Weights of a small GPT-style language model, trained from scratch on English Wikipedia.
Size: 8 layers, width 96, 3 heads of 32.
Architecture: RMSNorm before each block, biases, untied embeddings, local attention windows, value embeddings, hashed n-gram embeddings, a smear gate, learned residual scales.
Training: a variant of Adam for these matrices, 123M tokens.
Each number is 128 + 32 x the weight over its row's rms, rounded and kept within 0 to 255. Layers, rows and columns count from 0. Numbers have three digits each. The size before them is the row's rms in percent of the matrix's.

# up: layer 2 MLP up, 384x96, rms 0.276, rows 108-121, columns 0-95
# down: layer 2 MLP down (transposed), 384x96, rms 0.261, rows 108-121, columns 0-95
up108 094:123101135056037089134196170152096077161112155113151184128140205109134131150078143126151175100160128055113112122142139154108152126124091097143114179101161116103124090179126139145121154141165150167185044134145122163111135121117100105140143129096146148110072092149114124059138147142117114129
down108 097:092084130157078101093128145141146118132153188125116120152122172155078071170150184127112068118124109090114106119137114142155130103131077208127125142103175127149119149116143113129062173127124129115096131063113211093101192084134095119149121167092154131150116165059121131172168111160141189144
up109 095:133110143131114139144069125112090121120128147142122084109136137134164177125134088154134169074061096107122077148099122115157190184153163133148121124119128137113130158150170141181183122107069063080182152186160126162133151140194122089113117142120133124018177107134127104124143173128078101114
down109 100:113093131136149142170128112145195219114158170173120169163133146125130146150197116120077125078135100158112096136125029102133094078121116119146098157115103101049170143137146112143120126101053107125101131112130123182141148151121062161093123124137114114120138132088164156067164086097108151124
up110 106:150091173109132120145125205183113108209122095141084184142091146142147169110114125139133142160152129115121086206184114145126160119107118136163154124118148178158143112184168129121130184089147149135112161144074152172160114128175124112070054131075114116116089088126120103144115138101155176190
down110 103:090113092162105196127138114165141078144093140190109145107118112108056066093116108140184136104049053139133119127106131114100143135102090129146158132134147185070143131082108123123169131199047166188095209150144120133120131102112126100121150113120118100117129125118134162115113068140134134129
up111 118:062172127070119133142142130118185150124165127114081152120131120138193109121109111135137120100103127194195166170093131156118081118197145172207121159117082157156121141115167137156140102102169076135093090161094134131130121138100113146035168127137169134102116066188144125143153156143133138144
down111 102:131090104108211049136151117173156136143172132123107117116092160148156117143154095134142074166164169146149092127153086082134120055132100139103168089167171133141067078073132184175135128124129127146117130121104091152147069138076142138150158153187123091174134113170110142143110090101095102175
up112 115:080097153103070097127085142124196141130121087057119208160158125129115129102107120114133180102061139117137157096049124133187121135131131129112192164137107187169122131108114114101097103080133137100126146179119170127186118139178161119050132168173126114074120120136135129140140112097151103114
down112 106:165125125137081110118147052165142094100124121073159142156125137146126142155137116128147165060078157161171171093139122100153076137064136096069124127122091111089133116136167138108077114140099183137110148091144097147125072212137125141094137119184167096202085160160116115103138094086162095118
up113 099:117107171128124136126157099127108163141125114140142105192105080141109139077077124113124141151127213088173092101135114122129092125118191115167094125149153122071138101136177107119119118157216079105156107130090135152147157103193120137081081113158115107128123129071218092147153123079106086172
down113 098:111122127155155185119164125107090094122119129090157154086083119160115178119197074159118121110118091132173147076135160189102172123175128097150185132097136095097169127124184115154069095134133162134046159155113146144137171077141172134130145061081093140181121107160086110121089112117109152107
up114 106:094142137097121117131120098097230144135140170102157120174141148051164135156139136122115119142156145152136160094174136122139103126220179152179106142182142139137143143153135155065141177058099170116122133124125090171146122115112140143096084115123049111097142111088152077176130157127125154180
down114 106:139097174173150156107139073165098153132120134114139090141095160076054194133108188121088111156125100127170156128145096155150099179129088136153168164138161098106154135107175112118150105113115132121137159150116175091154178098157126144162048110117056102138149128085144069117118115180176182157
up115 105:088152111050174099197143159150135165097070119110128057171105138137156096132083049111141138159127143150179146101103160127120158138163165109174143129126157132145134174192168110150136137121148109122113098099109111153155105135052123154154109134195138111152181137181165116144158107153085136180
down115 098:113064133114088109154147084096170110184193182146074166091115114101156136140123160130131015126143200149131081116148078140095155036113108157126099117157134140128142137112137165130145076115147117138152132126134130124087177075131118099101149120100107149137128143167138100127080152094148148188
up116 106:182098080112130117122142070109134092158163097130137183166129096101144153167136102132161162153156099159104094095126160094127117110152142155211182120133118119095135116131131144120113165103108037109152117096132078172159151140181147164151075182130120158145135114071192073173105132150072171147
down116 106:133063044087202114118070186141143119085111155112128140140137124163160179150147091086121127126143145089129164128147129130169180062100122135089110125133144150093116128131139097110118157133160182116145099149160145112112136142107128040113136038072154156103182148169109177157149126119166148127
up117 099:126117123155011165161073181103146173168053129135122119125140097182096155098118122139100091124139186141132167158141088125108185103124121132144178169152103127096126135142119204140125181121129108087128106116157164139158172128109127174095117154094138135114138100089153054073113170111105132143
down117 099:087163193111156121135121090185089031088124163149168163128169149098131098123152118115141205139094069170156136095116145143155132134123124122081131131118157119168136157149173054121148116108085127107123166141177109128117155135168199083114144101116102095108158166168181123186129137113143110172
up118 094:121163140124147142127129110136109072109113116128152138149117151082211126059096147085159170099126154181157135142137110093112087173088154080118171140124094132078042125156159146105195090060151143097104127119138130085069137162118115123140183124163105183129132047110124131118126114112092137173
down118 096:126139172123185144099112129140129076116114075120122111158162098130087155154144118179110079057127098162128106123186159143128088178150067141090139105195161102124140086095156041173165132093153133124193139125081111135105084160130102082140118128113141106137129174137119105193141160081093086137
up119 100:187194097133117142091138120146133158149171113099133130115129123064164105188106160118179105160122116162180101102132150093114182157113142136161135175133160108123191153164169142042088102107156110112181132166135123150196152109144165181132121171134138105127076113151182101182087148120129128080
down119 100:187173077112109112108092097179112251175105126117133087102100156176085136132129149112155021121122125135136112106116116119127086108102104178100130150092107132120171116135162125140136127122116127134143144084177095084125164134116109145175153151135114175131170118119138151178150122141209147081
up120 090:113148187130031134138125164113121108116156093121103155110128134141073161123083134048126054138145141110128140077158192169122142119102200155204129143157131135087181139120111122095091086134138117108167113124146099093144122138118105171141123123087157177093121084122118154124088060098169098149
down120 097:173170126138171090043118124122147135084151101110146127126170126134154118118102150131133132095125134147130112132143128088121102119118120068138165123181116124119126099150118029155108125119148150100143107092178125099146113099122222070130136033166054106128164101101177159134137161100092182160
up121 091:130149137063120094085128106172148138118145141085118112138169129106134120132162104148157143171057146122170104077092173114156183178206179167138125129165113155116146139117174107104173083125115089085091162149137177085128161141201157181124168109087097075106162147098115096088119095100108130115
down121 095:162131110169160081120074174165135155126064102117160126117121098184139149114162117129088069111137127105159140151135114131179166115102098118150159208132139115078209061148080154100110146122178114135122184122094114085197114160105156120041112126115131154101165144107145146097155122107163107125